{
  "head_dim": 32,
  "intermediate_size": 320,
  "norm": "rmsnorm",
  "norm_place": "pre",
  "norm_eps": 1e-05,
  "positions": "rope",
  "attn_scale": 0.177,
  "bias": "none",
  "init_std_up": 0.0442,
  "learning_rate": 0.00308,
  "beta2": 0.99,
  "max_grad_norm": 1.0,
  "schedule": "wsd",
  "final_lr_fraction": 0.0,
  "batch_tokens": [8192, 16384, 32768]
}
Each number is 500 + 50 x the weight over its row's rms, rounded and kept within 0 to 999. Layers, rows and columns count from 0. Numbers have three digits each. The size before them is the row's rms in percent of the matrix's.

# layer 6 attention output (transposed), 128x128, rms 0.163, rows 53-75, columns 0-127
105:503469524477543521503521436434480493492478516433499490515503486439590494448471484524516388438472526505505538546437555616559553468476524422451515466510510514519575533382325493515420539466450541421568511453446451454459557475438497454484500446581437525612529488512501500599491560442487500591489529451478432510455454432445463565505561643520502508482518532488422506551503471550463430533525
100:569556427555474483557441528403506492436457516536369395480444583479416538499509504506469427493392528489551582509500521498492490422487482423433487459415463422586510617416526445510480496467496619464499434533510523502437513501434476540435554469509496606508513491502552530474522471486499509473459518499634469547477550551538487519468574532520556452564565527515399538493570492470561486490471
115:493481600479548426554624463495498581494520538533489486507491466550444517491425599510482488490469523518528569502528577537501424486505498511586567616504503440541519541479514553476491560453427501479583507439553532540501439463516543487440467471532498608648509556458476465419469493445549503473531478513477469540560556490566489583552504688532577455540487506460497566508473493589540438455513
116:458568522530438539467474520488480579453484496524459463535462483487433454586507553479503533466482517525440489534511575493505594532512462490462545508489520420499446460463514502516491524511465518462484457573468491515510485472459510553482489461523564501307513526445513407530485559506493509491502466476546476518512481418436556577508513210492470504485562532487429504528536553480469639522451
118:547400566463541518595515380537538452458517479459493486485488489456541501472541539501516519592470454512490511542472466516442435448549494476477467542469558659497513480505549490588540453529538454485542543464466531543476519487554481462464574606568490546738491528488491459408472507498534506575436615470523408500487490484460460453455461520507500509496502465598531464558541511501508491502426
099:488488506434553463527517428545504390491560481412568493547586380439528469549531503532526534579590461526534412522484544532460442478423486436522523564423513698435571389497497518447538536457519521450547559459465546538436608480517532495483467458485468475476470569553508509476553566495486485429563533535481481570501458449429530499574502458493539545506471425447472420484522518496476465505534
106:488503527538482446485420516527497382461575520587464483595503496515538479552490503444432576508512591402442521458453636534471495500531516469561595485499572515521432456453526519560534450412458525500500453469518529522456498535549511463436492491489552462325497627623516535491439481515449518377553480497467535538491497503471528540520469426518462570480458521442394519461499516519521559523486
105:540438475492481400523445512539496459537484453559460531437488492467477431485554531462494529552524540427557517520446533530432475477544543452469530511435467528490383457493513436538576504481534438493453449456463536565448520567508525494431540409553461488733474462534535467470534410563475471533557603460535516450505472559553488457477474647530457510480468510541463549435472550473522414559509
105:503475609451564442519521447484502566523469532445558522439471487512532458500493495517529476478506396520570559556506527562450481556479544460486484542487513472528531539553480484477499614580540508527454570350457445502536550449467512527453464497573453577716524498449503483487514521523548499641509541489477423468515475453576491571483505668539530482510496481504536545483446467495555485475495
112:535434505452503436539542553452456468520462551485447459442495487537470497441497525560510510433502540474563584495576521495475472467506507473524529565449465530497502507531411503483560652463479552455556541444473514571498560499493505493441480357497459565582471423523501438453504483478476450494522545488537617498481488531618444508594544707545544498548460471516527551441421498529527412490508
112:496488539532486499510475578511468454485532517499403472511450538544414457403538550502531575406453495524508574453508435419491408490599432567436494521584510436538397495544494516548511430501569493555433497524517515536537454552463460509477490607486500567303487526478466565463418542509513453414506478536488551449436417504502417438503465503493550454578486450529569453483482482514568524484475
118:612434479560449430395492489521467390481568530515550462453483463514503648550523493444511488400526507479460555512511559545576522464510504521564499514522515543404512491581374466508470413602464529535555454509507507448636483584518463445508433558485479489504499507460438368469456475511550488493458455568471460442392532500451458550508569508499501514486487489478546498516487544406517513531459
086:546482530481502461491541461471454544580561452554560649517385424573497523522492480515502577497502536452495506582517494582554511568465496472547466502525544489463548467504546520481454546441489554451448479527493447484466551534466547540500536516488440467414501514533461366466548497458471513695522512533524596513491485489579499485504434392554525426534479552530528514578625566545475450463524
131:512527564459528439477486475479539559408554537483495470518548498578562593581536552572482458513545531504516514473495505487495588417425520494464524551477472464524458472532516508493542500356503418544456452504461541547526509515467555529471527478445444473395565540512475400593584584555543450515416496535464544421528506473503535382466502422501409522589443571455429393523444512477510433546547
109:498478565484521463571518569553460446544522473463443458468457531471414557506491595516491477480519499493464497501573497389443460554530504527522514447460510512496479482483517492472490492522548426430518496353407505531537492433500410513520544421413591410577488458536526574483514456535480483486467557420494445586545491461345536586551539569521404516482640433490478535451515446452509545499525
087:500570581463623518484518484466492497481531464533489540576380493598436450580502609352549509536479546517579520552449422482516466556512499436491517473492487561499542585527454562509465517555439540511405503505446455485461485443465592526506482462446488515462544433447486384536465463466489468600542440503451566512492553470528469462477573521492558492505429483458538430490574477510490367528529
117:557541573497483511441517500515496547458423557552468494467435433476464519471502440496485487423484497445558489421464474483505512508520461509429546438448438509539498470454492572472469478401594369428604476504454522519528502538503564525524482620424629505653419429484436349586439490436583465478504480532469525465520473499542442520553536520488511424486517472538492469509520513560499491455490
089:499510480466491520507443518531417515578521500513485605523475591541497493454441467500496572483522589401493529542501536569498550462470477392514429499556520478580517429464657530470472526395465553467436482464541528472434576490503595550544530501537424432462520465521488426473510536439473535651533478533526520461545532466564489441463388454613514494493499532500505499537575521530499417428548
117:568605451473507491500580516506470610538381541495535513504525537462551425468435463567486533397478511491544551493590457505501467469517537495493474494609569458556483420536503506512508410416595434523594566582515550415506501548423521504488547453434480550623496470493494466480531488392438535550547564511496441539503542448451492473443560505509498473414526497557458547420445533445511504481568
121:599566556472522488490447501517410517529404567490498546475421472532626486506514477435555584575440408483449616497517561458440538481481494495454505504452484513557533492507554528606472470507520485499483567443449495474404564674520507517534521504545437518419458517545497471530422451543546512546621500525532463458424539517432441454479551495523579466504507502396446508498510497492577518483537
117:573481530518501437469622489499371486539422488451427431437487505467488537489513606422510447487517582524489547506569475449544461521549457496498599473507444590491506521556429534483461435594453519402432482525432440479487451492426503488538524422472553430569514413521487454521522507586499445581456545461513579547528523515416522531502498469494446554528631468450514492529498463485546442580568
116:474395615513639503548486514431554489429505504453474462512475546530533536463482617550566400536454551545553440500453571472511512379464481495469465542485464452455513447441541499505538472407464534570481521485412541504515515482500503536539545560573486470432448496521448538540503440478437558473344415468566572551453552534486571501457530514481434447502532493588533419552486504468537471500462
111:603492602492505463434434487457623462399501534495552466492479490513416457493483440475544457525517492472544543484478480517492529452498495499443488478496500513438496529408435456545469505465496460492492504489451494439558503495630512481471425586532512592551392443477447486563411449414501498402467520510470501523492485559515452499500593550442532450453471504612588464492505584417488605426393
# layer 6 attention value, 128x128, rms 0.162, rows 54-75, columns 0-127
100:462492506483457515426486544526436469382603513508495511486479444478514311508484480537562524526485512421512509444498524562559490488561483569432510522472485571382500538446458399439476515552534512436600483497490469491567568464491535455381535486536384478491515513369456483477567504433436545521502511489503534486569491509529511456479415531459529593560523484457455548517584423455452495488498
110:611506576401580566462455538496412570539526485549541515477426532469572525551453492595452444552463433521512536468483527475477477426453484511540488605515483507460508471508537486482470462480437570503558497519426493493598514465483508440514432516507297482499452484469492451509521404532527536535577543420516502485473502464424465469545517528537536560503576459555406533478452504415512419545412
107:510466419402449561458493502383598508498468443500469468520512522449567543431466386402544457591540505475478529415539507473468491530630465535481551476552475513522482440416433503504479449513499587488479487591455489517539533576457475502434517492610532544488415488454412538407403522430509416521474553552519493437487499541475498492540448428486443509485481468438431503504555525545465564426461
113:437484480461515411549577468448540455588470495539504456467487389497366531551559534534473572457438467453502463564455488517535551536553569524511440492529549448557529501548503366435506581558489467451503501529605495485432515407513497442511468524517533540503465468429434497485470506525500547504578486492472539547560469443459542450560488555513567523632552416527530482499473559430511400607556
097:502458467447534403506465455541551473554504526466517439482510572518460550523643580432467512420529449436548426532420533511534530494623536552597476478515500497568524507578458518538470563486550512498459525455452431514472408545391478405640534497534469507511505433583450500559467474488496449499582533480501537503525548465495514536529545518581523498499463536549579553526376561591517529517488
093:531449458493565468418434520462500552445511467687436449514511506507609571487460540457454541517608540576516440610438495501529453528559530499408526444494526600581474556533477535463463568459479489489531397514489472505530526441510498471519574543485424508487459513509484551477563594507510484523453501485530505475442449601568533438439568422586491557467500458557474479532416504543532480553476
098:469443573571522448477554498511432505454535533515491508471515512487464443506551513519480550533532564443492445637483495480537496438487501523488477501425558573518509466440517671471540568582510434514566427445515458452430555398489565401405482492357468508498514552496453549523481477506482475506442514504452462536481447460532518511569547579494512541606624440522531459539492482489451395538480
098:544468573499522571616473426458548436533499566440589487462508489483502500548484511573475406487488428390475476547576522460547484493462493554526531593491490509473527420506609577429515502473556565575525513500489523457527532476469471389515411481429442538500582424472518505466520412536523447536602548526453400529588539472467495503564514573472453469574501504436488491494571484461604431522504
107:574594583531496538444493577542441481439553511513540571533585491517444476547525569549486422463518519382520465473494514465472528477451508532508498633425593512497495503478601540483479493499536595448536487422387427490564478453486541437469438448450353442493452486587536481599533489488500560526523566534487439471506539455455467523563488586494543501475588479512522518560516478482480506469407
111:435544479417457488491512509451454523564543505680485540543538432561494509545355424535552508472512514463478480514514475494467499455458647455454558556475513473502471475466557445467510524504466488337506488455487518496503454378654534444452455515433530456505530486503495496506468540595501523450509533498509497491442530499492490518531491408493505565478456481534547415478445445503459613465541
122:527441445465512528549437337464465487584510479447522477524481501493446468552530511495517504442399485509513430436442494496494428548536507593529483453543453522469490482539488438481519538516494608544498460455562539545613384500448500478511499471417463565510543560569340474476480431474495507537578405484522417498535583412509505476507521434535505589592557438477412500512473510533533519480504
091:526596444471569491465547522502551487450496501548551518477542466523513550520510533526495473384458438428495561583461504510504565483517461487508447497513492481415579463504513588509547549465470597492484676486515457634497422525549575458426556517479511492443546456503483500388504466565504632510550476563439508552566473559510568493552461521397512444521523518579497506493515567465527451569562
136:563555533487488560514447478534610463582498514528458605465465510542582597401508574487518551415523495437506494466556499441435523435566480485520548582477482487490517434322534442539488505495407448476500473506585493528556520505417476433542498463547488483481487520449478588542446544476528508483504545490508504515500437452473527421451539495432506604536617527461459537448488540478437505373486
115:504381537546403593493557455550464451509467582509482480502521481526503482504465468565497565582482506511447411592466505450587414540613450494489495452489543488516497667564480504436489532443537451485505468537524591521418529469516488609570527486532589466505489538506512456545623548466439506476544515453460409474497489550458492510439512502472469428462520522427488593473495496540392526535506
093:481467538457578590485532563538429461570594461476411467431438459498458411532539461468431501484516447492507539526470473435604537524499453487559535468547497485521576452500620505456574545523588522515549539448507443514537549491437524481504415454537479527469495501428538473385526525422517496494568473350500611504462568481486487512501440583481545540501451600509477389490514503507523515405509
120:505503548427468549513592577499464489576411409493417614467593507586664482522499520574533512436530420465505473519524474512460392526483466470474541537548432504511473502465512524485474504475539445492591494491517514554500470552470544571431480443451507485501484388399562464481488472410505588574518483465516454436473514550423522478496452516467459498482532422588490476598534466455451568498449
096:530460490461471418424446536535476550451487558402484516554509621527497610552458504570555557450519457512519511545492502527433534473493495495477412485485524526428569479428478521548510506465513472512498587542577479548496477475570587349425562520535483481504431347502512503414454533557514579536463534599412560560498499533505589555483482535426517422514514488525540476465547522494482427558516
121:456521556499470523544527528517511594467448468436492447554482625536489418415512617480482485461532497483430472508497468559445498453517471473480414469522476578451463516544493483506497511483469477482446470468447485406457594503533515445421524450365436566483449435499413486501446615450394569587480521606416463487507541534483486450490452522408513431467508531477443563460565409493491537524467
127:475464539486486442592374513595421438475484432544459497507564580505506558451473407502448543531620459451486467485393529516426416468563531431462523544477439489456517399515465514497518514549580481499517479484459487499458537523519468525501537532562501571491444394460445501445462506553482603483536402510560468555455517523482447486536561477475572581528499521512384531569497419517590537559532
124:521440501437469577520488505540550436509543450449486473460529380508454453515482519575512526503458536479502507477433505428530564578646430478439421558539522467515512565537552467395500553534535443489464518475478619460424508491465499579550478387553457422490490551551485428580506480367479484486472411506448442526470544546471497567476542485451538516555556633469518476506556486563478497489459
123:602566471478423509519526428478552574525538518522480518499519488535446494507423537521513614484502521596510485533506543524578449490555447440469584493497535419340508426439571480611508490526535562533479560485530570463534556453519444487550442482504500456483510506467602496549481455487520446525501555444606543534413484534523455463501605500512460443520449493445553470438403474490403523389509
120:553553519492589530523511471449412499628535475525514548511471590515548483519486446514513385539466417511473463543502488566568370514496526525541530487517483522463481400494527533528499538502499527555566499525596500506585569540577484508467503488394561524503567521425593451460484493481538510574550539413560508383451541539512412560552536462567493503491476489505514427487407428478573569444420
# layer 6 attention query, 128x128, rms 0.193, rows 64-95, columns 0-127
119:418488454562522518555435420472493511485418507481459497472489478473559568384450493476509565592514532531563527428490433580489510434523538551416531486459513621572500440519462492508527418571559438433545535417461497518546518530491405509466449402500581452454479495562483487539482504517546482599446493499487506540483513482546541559395544387563402530443518487542605506544488449529538560503549
064:432501473527535475540425469482507410554449495523454487562454424472495481419399470377454507488474488493543481399520371547416524505533563535401511490428521583553526486430489473541563444527507421483491480457511498509526454485394444530426517390428532409383488531528473446550461515479530497564469438523492442560505521495574499550456579425552441545549535560513551485489577495516538534475513
112:443431422510464521555481476511515560460437561531496515473463483481490470348530449562506448514555548552563518488553445548520511438522528513390568473400519543654546578492438460458528457529559438446561519460483568579472517597542479443480501506545536437465461480518567475546477541512545475502514549515533498501509545487612590567394523422461426539461512515514552540487475558525410542466559
064:483523579478515514450554479527547374575512521493475523550430475554539479515492488447478482479438396470424445464511496447462483563448513511519431478491487522475491563451559460560513542411478502552407480616573504531478416506415521570528502483401418493472524581586524530521500421411443544466496444437540417554546464516578432506562521514530552547588491569463467486483588555401448514467455
094:536521564541532486449557477545505408520480483515511515502478531555516508596515430485558549562420422436422459510527566483490481487540442475590487585576480512361489462560524491538463559380478491530429415608537491524524541420435540503513495533438370556537507542467523522511504512537437491450560494510452481487505445489441443531582471570551575497561545562493441472461504437422475495534381
069:503558500445536487499495510417447504544528441497520505542428509570516480611454546420521569454498422464486467538421465511490461429517507513590557458606525510451498343538535498477479511517511423479471570400485450496528440450501537465450539447457470467501523467520433442538478473467473522524527472543406531506511540489401432417486315491586548514479531449446466460597484492514556460574525
098:482475481481454400524519496377520585469532480534493469547444501528402550492494517499575513500626612515531519585515469509483560334541441471482603508510528554495523539504444494571493489525491438478489440435459558515445474458511526470478456493566587538479499500493447485497454485475509533528558591520417510481451514466481558464445424493457471494449464355503453564613455511615551493478520
093:473457452533488454549486457476514543482481528508466411440519535481437571434460529538464493602551545506487534438407440527419555483491530535457524505449504570591505518477445481532536444486576501422589545434447573534464562524505427484451534433585527398438471455472479495498519549539626469576467473560574539534456552471526515511411517451470428526412446505519612548454400471538525574526558
084:606494496481549540395513501526432467558515454543524567528443460587531454511610534477531523415504464544449463511483578451555420515447426428551448493493492516409490469543528500491465491445464495518502481477472464491414519479540429506563474520479442596528455515472544456433611558510449547428491612498429520518549381482499450549521516546598548463540573572506450525474528495373438498439462
079:419495429555513461497422430482511475556455521458468431504572481476370551398463509579501535543551538526559556414495477563515515483535493427468572522444447579528519547520448408531540435584593422510586505442543514513506538565509488532437459432538502464429448452510512473477481554488557473538461547539455562543543527506513558442451543418539396547442440431564540546474458510604508524498562
098:526498407519511484479541524526466461564390499466442423493542490423356483460509491494512471465503578446420530512496462499458491514508449579441536474447487529462496628469523629428534486516516494473486417462481461462419494452411628561511425474560493513495587508466516502470596546492483524523514436448455453482504550461532483429442525511505501386541532476478437578492514521598563483524613
081:454457470579462576587498463467515523540481563409444418556577490455517551428426442504482503501473587473584505521568414510501571444424547523403485467451482489553501508469479456455530501507471458544499473499515448503419522543476392455507505449561528455459393446509413503572474404472594503536526338498482485534525535500523533448421593510459413499463496515546563546489547498484549493465570
091:536446452440523511404596494575497450449537536530420478520472460548560537475519489508450496422492457564556503515524515455561453489493579456476607515507505461492438480408479488486480529596523503557500568598538424563493462554486575574477461547421535588508577484512522402535583482464430596484469496463620496543509499567546464452471479520438535414439501544537456433572589501434494501420509
088:494439429416533515464530562495367552515488571440582481420456490510486464490526550488535495539490552559542439543524410490513523498521503600440531511434515517558494501523478452429483444585522454478531478456462573496448547527538598564539430552483549514480461337484479386496565538542509502488494475477489582546478580509631549440359544449512472510489476522503489517535558476502496578440514
091:468596520559558548448426495445521583512504482543487497508535512627499529440495556511499493460515604513609503437562427563446506475441431487492485367409443574516488547542478481429550534506573475468579495523555470531485532525592522495444444509453534482484464544565496457500463487400559475499496570420614495493434472474561496441469515533489427527432434426578533452559487419444515547488508
097:507527596470486519474550538537530410556559460483461565532452501559519497508454520366523563480497452534513455529462556485467448537502448501556412472614521485435502408509541505501457535504420524511460514527569436399472493470381577558546535439492496552506541515460425525469567498496510528500513389433564515492555441488400409429545458536531547441559575477481433507557555477449494419591447
092:482587474467489512477537534527457572441575513520487599441489463452578538449514543561505525442504463464512485445440503521513559527474567511505484511467476301521468485485502501518543484499479552485519531480519537398592436466521443483529535558508472488507574538476555620540499492592445502496498488479359460442501395471443555470577441488547620542542413542506512551421530492430554441539540
108:489533607506506464490476466416566517453523478500533506472413480552444451605477504460461533516504529491547533510455402537366573439520623587485504539533585478469542551470512554553569526515517494509436406532452517438497455415485429536587516544570408499414459464526507534560511516491445531546516586438450540377447511556460498530474530452462551497562478483490490622494468520525419524487519
095:511539466432464521465520438395524513473487553546490431495424544407548490443543490483588507529532551563385544598431499524518524461507468472462539533505464496490506537477455471450461515440459543555419476530505489424395470492468558341534500460545504473508528522386467502486486587497554532518606523602531498602494526533596455569447481495531485465497594522427461560491451583527465457554539
101:472515557496512415515580478382426492545489484475445561538401565607496494525408455443471525496549529416490498558583478505476521511497491504507448486498469578438565515563551433440523561522574486448438503503468463462536512507414586528528443542495420441474481582475466493498396487472438464570596521487558425457541491387462529461465495443586510535492457407423442404494567487467497471503520
090:502588598528466385472422487423580534404613467592452507492517424432471493500478547470520514462491418517532511331438483493418528458550565449531500557485546454481523479475517554553525541487523510485475528494511439523522448451433519497504537426477515478421557541491507570463492512518518532496569533440402483444393434563416568555545515496515525470557473432533476573473434539549460439507540
117:462426497569557424522512515472579512571521482406440527527501553481489511456409521380605503563557487530524452501485517469515508549477397473529426516454465563561537485524611505497474490509463506456497498488517443493577526549549522504553561483413603496507466539504501571410390495490456529510543403515532465457517393399470543594544573452595534417569470490566516464522545521515538494542444
118:508494429503526569447529510549511501487478572410464527544599438425568540446536471537506455518503522514474561430528594469617478584484436509458484412450425456539424508520510497332479468435479547540454512545571486565594515504571471535456533514474610535587502524503519522567489420500492438477503415552561467568534561491471445437516503532530507500450523538494522391441534429458565498523487
110:566483421505507490549532473484489503606541460495509525518446557515455622557466483453518553471520629465477500637567450525520490416462514411498556512492575512565506484547376540574547483525543434501527473520492494391499536452503421487539474524601587532486430467528421483506553553529499479503493593470453472498588404478541533531465472508519503437485577453394524570575474549503546533508461
106:540469554457445516536485555479521506373484582513573507475482433527433433505562477492491401432434549531526501502553448573505509460594573597499477458524611488533531531556488498448447473518507519487491505494469485555493477426558452476514491610474406446487376450500528448541568523461537505441491613460475531379469530584482557498443488512434486419540554425484529541490439437560406490476506
101:477412546553503376582490604485461597457532471448531513477581467555601521555499478496428504480523493574475455504557503494514511549576518512534414565481526488456522383454519471562495476557494538503527540440447513531548578472542444503550538525465476475527467518447446498377487495593482559526491488567515508471466472497432581513510667503508462489448432481545540438490476352479528433467505
102:530555453471527472526557408463421523538399446506466410489358461564467465532382448505506558405469457462536445518453421590406459486465498497545560517411517532445510530569496530468480463519587486467514449517519484534433478557476586508521559499462439469460602491490487522475483507561482668536517488485519458467523493497484536415509431422502543459482522471473503558536403530548515522550576
113:525390382521387538529596472562463520501442584344466467530508486433484532430590473521530502515576658501506524554557542468527483537521445518437530466451513487602493590525480457455498419514492488441494390509507571465459596530568429557540472553542590540532478456460456486496535502513492537531457548529527484560575574458433483473500494462513486480495496478532550483465502506514547549472533
126:499367495509522532493397598580522466562546577489544428509527420490448534526460455541510487504552541624464558498504515540524499553465451534509466464581548503546471493507600593477472501533511500572495511515535362573501567492526470517501501511462479464548340549491521561465543509461550433511454437475487508503467498512618475470514558553414526460472445559540551481604548383516502496503480
092:540550565506591495553551443480593436468558485481448433471450507639524490520530437398532602486487478535417484553518446534548568566454483475551527437514500562484494557363484476493576500544494580511450455557539547497606531470473480498475562464413476383498518451541406482458489466457429584564419478552515514522489477523573448462531483478451568518528452500553539450494597496509507525518525
100:494460479510604453437443412453579572466504376548613480518410501574494403542583498503493538491557469559448442517477479588537526502501480560467488496444493551487492523453467496451509520506537500519501475509521496617449391511518556485576570450526544542473474519529507505513430565443440572418475535559554548451350488566572476490505536484481511541470455516520500576546421549494402519526434
106:528505497534498523480521395579507500421476494479539565425522549434549508485600534450472468504380500457498531456559543476482489519589547533474462495467564495546498513512398505517478448519512516477468526490487595428486484501448439569497552495606491519492480428596458448520584550519543473506479593487639555457534551589424498483452547505545451422520593450434490499380367499528473536522466
# layer 6 attention key, 128x128, rms 0.179, rows 64-95, columns 0-127
065:541507434551494398514440496468458521448419578510538490508424476526545509461495409523491533541550493533565479469544390487572548471465524558450510542453488527539552473464432566518507443613517430513522487419439534590456492509568463511485512444556556443430392540526497412520467486488523423567457481451546557525449425456545586508428579430429473522485440529540533528591461549554550606460532
204:416501450523535505555421460513453528500466527510503460449509474480515542430455499499472501553549526545568510435550346561483570450475573530453514506434512576557558513469463479474554438605539440441566543453468512518486538526551432506461472397503545419395496468507477419544500510486561450564462470480487550507431502479601557561378532426473371541463462477529572559536506506557528546469567
104:506498458556450522483481477386499559462471488538534482452505482456472568479488485528436558541582525492589542477556373505541554465489513537486526477486590549602580530492492511485579446541552460515554512471422497453520508535538443501468489455503570418376425509541497416461502511533556466557516536520542537527473525538613542546387535440450422511381465500552552589499483508571598543559564
080:343487458533589552472501499489520598522553505544536536438476502502452425476461518410445493510538605450548447480536434456446536468514544487486569375496546540481555537459545452486602500597578448424476591494485484485507545511468549464519470488513507451445518469544571525488595589526497475479558524499389507443493563579540627519411474516524472497534457501494558538432493523535473505572543
132:546501540479493533430601500557538501514547488486557565532476514555504403552534540481475483464479513443434454503493637458522399572493461427496443516565529432385466494522537492564424543467506566565482493570519452481530474418455587518543497591465483577581620511483507602451551518489472532438527501510431496450575463485422478506569443542535592422566493550480467477453531472430475467512442
074:488451461501513489593531449544467450509442446485495434469503496543491520527500541541517541500415451519390495477520540524575488519567458513518474517429497441481425491502479497541391558466473506612519503519495461540558448413472550632534587456449506535536515533516381475559489418423426523571384586457453473511445382484477518492566531466458413421498604473498417533518516497467581520489504
076:465432517517492617487538481505564397437451527437432438479562494595540507553493559553506563542404460418479577494491529543579533598564462557516488489505559419559477490470506553466477575527447457502431413493515427503523507481529526525514495458414494488499532467556461449498449403458395455537424499405552499512436410479532539540510553442428445456418596469460437559557505519530512521487497
141:480536405502512460545452487479498544496484521496494487476470522411517529430502501467472504523534499552561571440513341549453517460520546530455569496480485541541557513481451458545594388534530484463580547415471504585443496541573460492493448425510511429419473421539519417482517478509551473579454537509516479498474576529617560535389541393535389517476479430588525576523483509543556540510569
108:536507528518559491377551580542494491489537463512499547512524516573488459598535467496502458471481497432382510535520574473485464596510476434493502477526446473476454471646538505512442626445476530504423480577514444492600455481497601473591537571541512544567514549408503572434529460477483467455549539443500488447512477495380500492585435589494571465549537540465537453536437522461471494550460
108:495475469502539407561454453491459501480449487524514397489504535510516559469463511542434460521548502472531542418432349566438607469553571493484522470483536558534544465520495462498541399619540478424600500417427546493522539539501436438456429464561561458404438478521526465513501471475515410532479517512444516530465562523522520472434544418457375534416473479528526519512437507538547572455558
080:563567541349499548420465468435565468550496626412479442557508488448540454551571569432517505510477465479579601448483449557626511505551500548504498530553447532524496441474508522387526426499408470532552438473442521408446484490544459447478441484496461497527480568475558580492539550419489437491460556512516517546511487509517493572463520494527544515422538521358473516540514464464479515474501
101:500498537498517518558378488423448520501417525471457486520547497497503485442510573482442566576504474525591521422517363521451521469497560521468470457405494568545547501456425499445582429519570470480583534439449530494495507546435485501450484417439460464452452511508410441468548475508576454595471530497473506496457574493522558556432624488516424457464568482521619572496426490561515486556525
082:466400603531550546378428485399553599565480540400604506448583493542497461500515578485511495477569519532507385497558522503576463486532477499507462545573437524534477545518515596469472548475569443479533453534501610461508494489537549535470459530542490571512529467409506455577498423495487441495501541398590562485454484422480496443533493506539528485595498424456537451460467559509475488470504
094:451449505526519533479496492452499494469508525525525473536545506445489547428378406474474477534480533542534496459645388536465574556475543489490561537429470580598534554469491478423554422524549434420484516486438529554462550528523363564507518506512558475453425504510580474563498545530578484489400516529542461505522537528647595544482542471487457530489494471501554514501443549588522538515578
082:466548509483520552550450513473532465491417482466494433492516568612447564491469448527386550476495427517482557501478383558528481497589473541539540425427480477545525526524512573591510456553565521528568455496517518508512573441471419413515412461575471436421459379467495457626589484490496457518519485481525491493497507497489519481442544502420385488457503526466598490532435545500554500585566
094:570448554414501528530530506554461528491532456452502495534514538550497518544520417505517511472435460548413412585502645459532500602484559460537503521536421530460451434566491541474446552426477538560486446583527522461530460493452538507469566535489471589581561563445504553537550498500474431447470470548536452477542410444391401498556446576530588490530507531426482421473461499470474447480401
085:541458508555435487497500505565521429455583464452474547493449552395429526498390460477445498558490475513448546501451559458390561508467433515599476498489529450545522536543485518638490586472561496531460486523543609409564537491447431487550507533483541537525463587439442495561501438445498534509550448503554569387496579572450479469510531527565493535469565587511456427558554497530508432513488
071:476438462492533477504458469473433441530534624582459478523504416442545565482519559407511475542440465564607434477453448484511511398526484515422460455422479525440520527499510561449532504532496411472557550454485517578455470456506433546512500446481453470490424558483421491465624443490556585557442512557401442559530511472489513463422583463472507508537569423546529616526463562519513513459505
072:558518434523413502494509534395528531453508560422524488536610377450459447583445511463473445546534527400559569550505504456554500513424532434491513381547530553476490509507536480434515589465463438509441531492457498526454440528484524524441473446442559539516654496455491483381475473552419447456513530533598442437471445536514597500436512490531504526500459531480460534539468445530466537542463
078:413461470431499613529433503494567381546478515549419533532503505541581582463503609542490577578454486507501571454477522479486454451437467505476590503414499475522469460430523550520491467526505492371546516446536517461499488446460453434428397478524471471478443530579474473538612500429474537478505560590566510473516534539551466481443587485451411497519519456476543617491482580482498525517474
066:465526466531484444607537412547551549526548459440432369539453548505445511575539517483461521493469486484547555491422491510547573509543425571539466413441555493435491459463496527525524532572438459465511443391534559443524443553417473454561422458506475508456488503517425431533562314411426486520467511558512596541501578473488503496472526478555488520489554498471458503470520578527552495463489
078:480529535492508554580494524536497435560550492521473494506403487542498507501608457500455507480546475476447502472505520491495538490472553510474584464362456417556489482424462415465486465501447478396459394482554401504487468533438551517481501440492459598465500425536381603454494407457432495448597478502507475493470495520451563545481549477534551570561444580524495602498515558525535543611441
068:523469548433444503466454510492543502513481507525609554579509447448463531482398488555473530512655542560491503525484549474523465490421459448429472669493556497479521554505584517537436546457534514543502541529505578459412535467531385558449453527494490540498575514530585514582422557620550533458535502487519518493477417438483457386499476533480552536493411568510478449450503507525505481504533
079:525567448507462513482512574541473442433434503524443531497615474512540540476494547392508498530519445543506481493549482513550511473482597467506547436491443457631507473505397494463510415443599512506513518451500461614427470453481611461497580536562521495486482482493400502461540527477564464528522568472546438442506479484545432508480541539524463517535468417544553545679434485539454495421444
068:509473500524468510551509532401513593480459482546507509576499474414488565508490462579527531583534504521591441547518492517585576488480440535485541501529580591467466540521548580510510492481438525584590529500508553471495511508564366484437441575480546511483519525565557439557545422573515562455520566635530484531565457449534446531522520542352520516459573440529511488445512512518608519524517
078:475508482596528532502423547574478457534517437520430478513475517460575526408533475569534429523463546490516544501554470449413503462451463486513483600458486586516470507444477454586520516487411522328500466482601491508495485584492432465523454525551457496486433548501499436505467490525600527463548423530612449540596552489510497601516507447470529597493507519573591450495585560461545477478508
081:486591485472557555453515470454516577575463540521540442452416510493470485487475510387550448526459491573489515415522481527625593447542504463605530450498499532497484476526468440499504441528482563589623494488505533461544414515431568445510541493516510353530485587542474540515471557417473474483515627455505472465468445600515499544457503471477453540513596519456536479469585487486545582481508
059:485513523519453457467530534477447618476555500491577571497474470368564546475565458538549459500512473535496540482534483449523495433450565450483496598544445540594549507631505531432495486391480515584544487578495459457509511558497431435488498563506545481510453618482552601444452581599575426488552550491560502475508417520437482539495540536488560559542532562503573514500492474531488434571484
078:468531626499532554474491552398440512593488543561543545488408532565436439487541476509563504476503554495505415467495480561529532471469500422460532503496514554390514560554453526579491457524443535597442566528516497509456537456567499476472544496509449551547601458539524488521480562511457435472621504459430407488505438443456524576506468491498609541497480469537515398508638462496452571463509
077:466514581578529536580465532452370523482470543463512475496459464535560553442454516506547450521429470574481457558476489447490472456510472502505478472491361473476505471613518493531441585457502448565583505561454543548440569514563489553479560486509580500491423485376435551437443504420374494497449484507585479492493462387460582495467561518401477540480458505494480513534477550462534469568462
086:511472463494621514452528546533474533484512552589570480435591456578430420502424531439465400436568535449505517501492460464552481544562389428422505458481550417505537530511540464531506507563468458479512497543502432541490520509500504553576562445474521550503555436504494506424451490543396504460543498464518496521406423428445615386416459519446574503514463477502433556535480512495594549517500
077:527545418431458432552536506605504569430466503591515473506522403415551500465618485497573501464583450585505455491535516504549533499523557555453492563510451502503481536589472516465530381500521510511645500507481457521402444577517454471453463591561508503492461568457526565545541505530629525517447511547462530496515407420577455500492432517516515527548496476494514566480440489419517440490506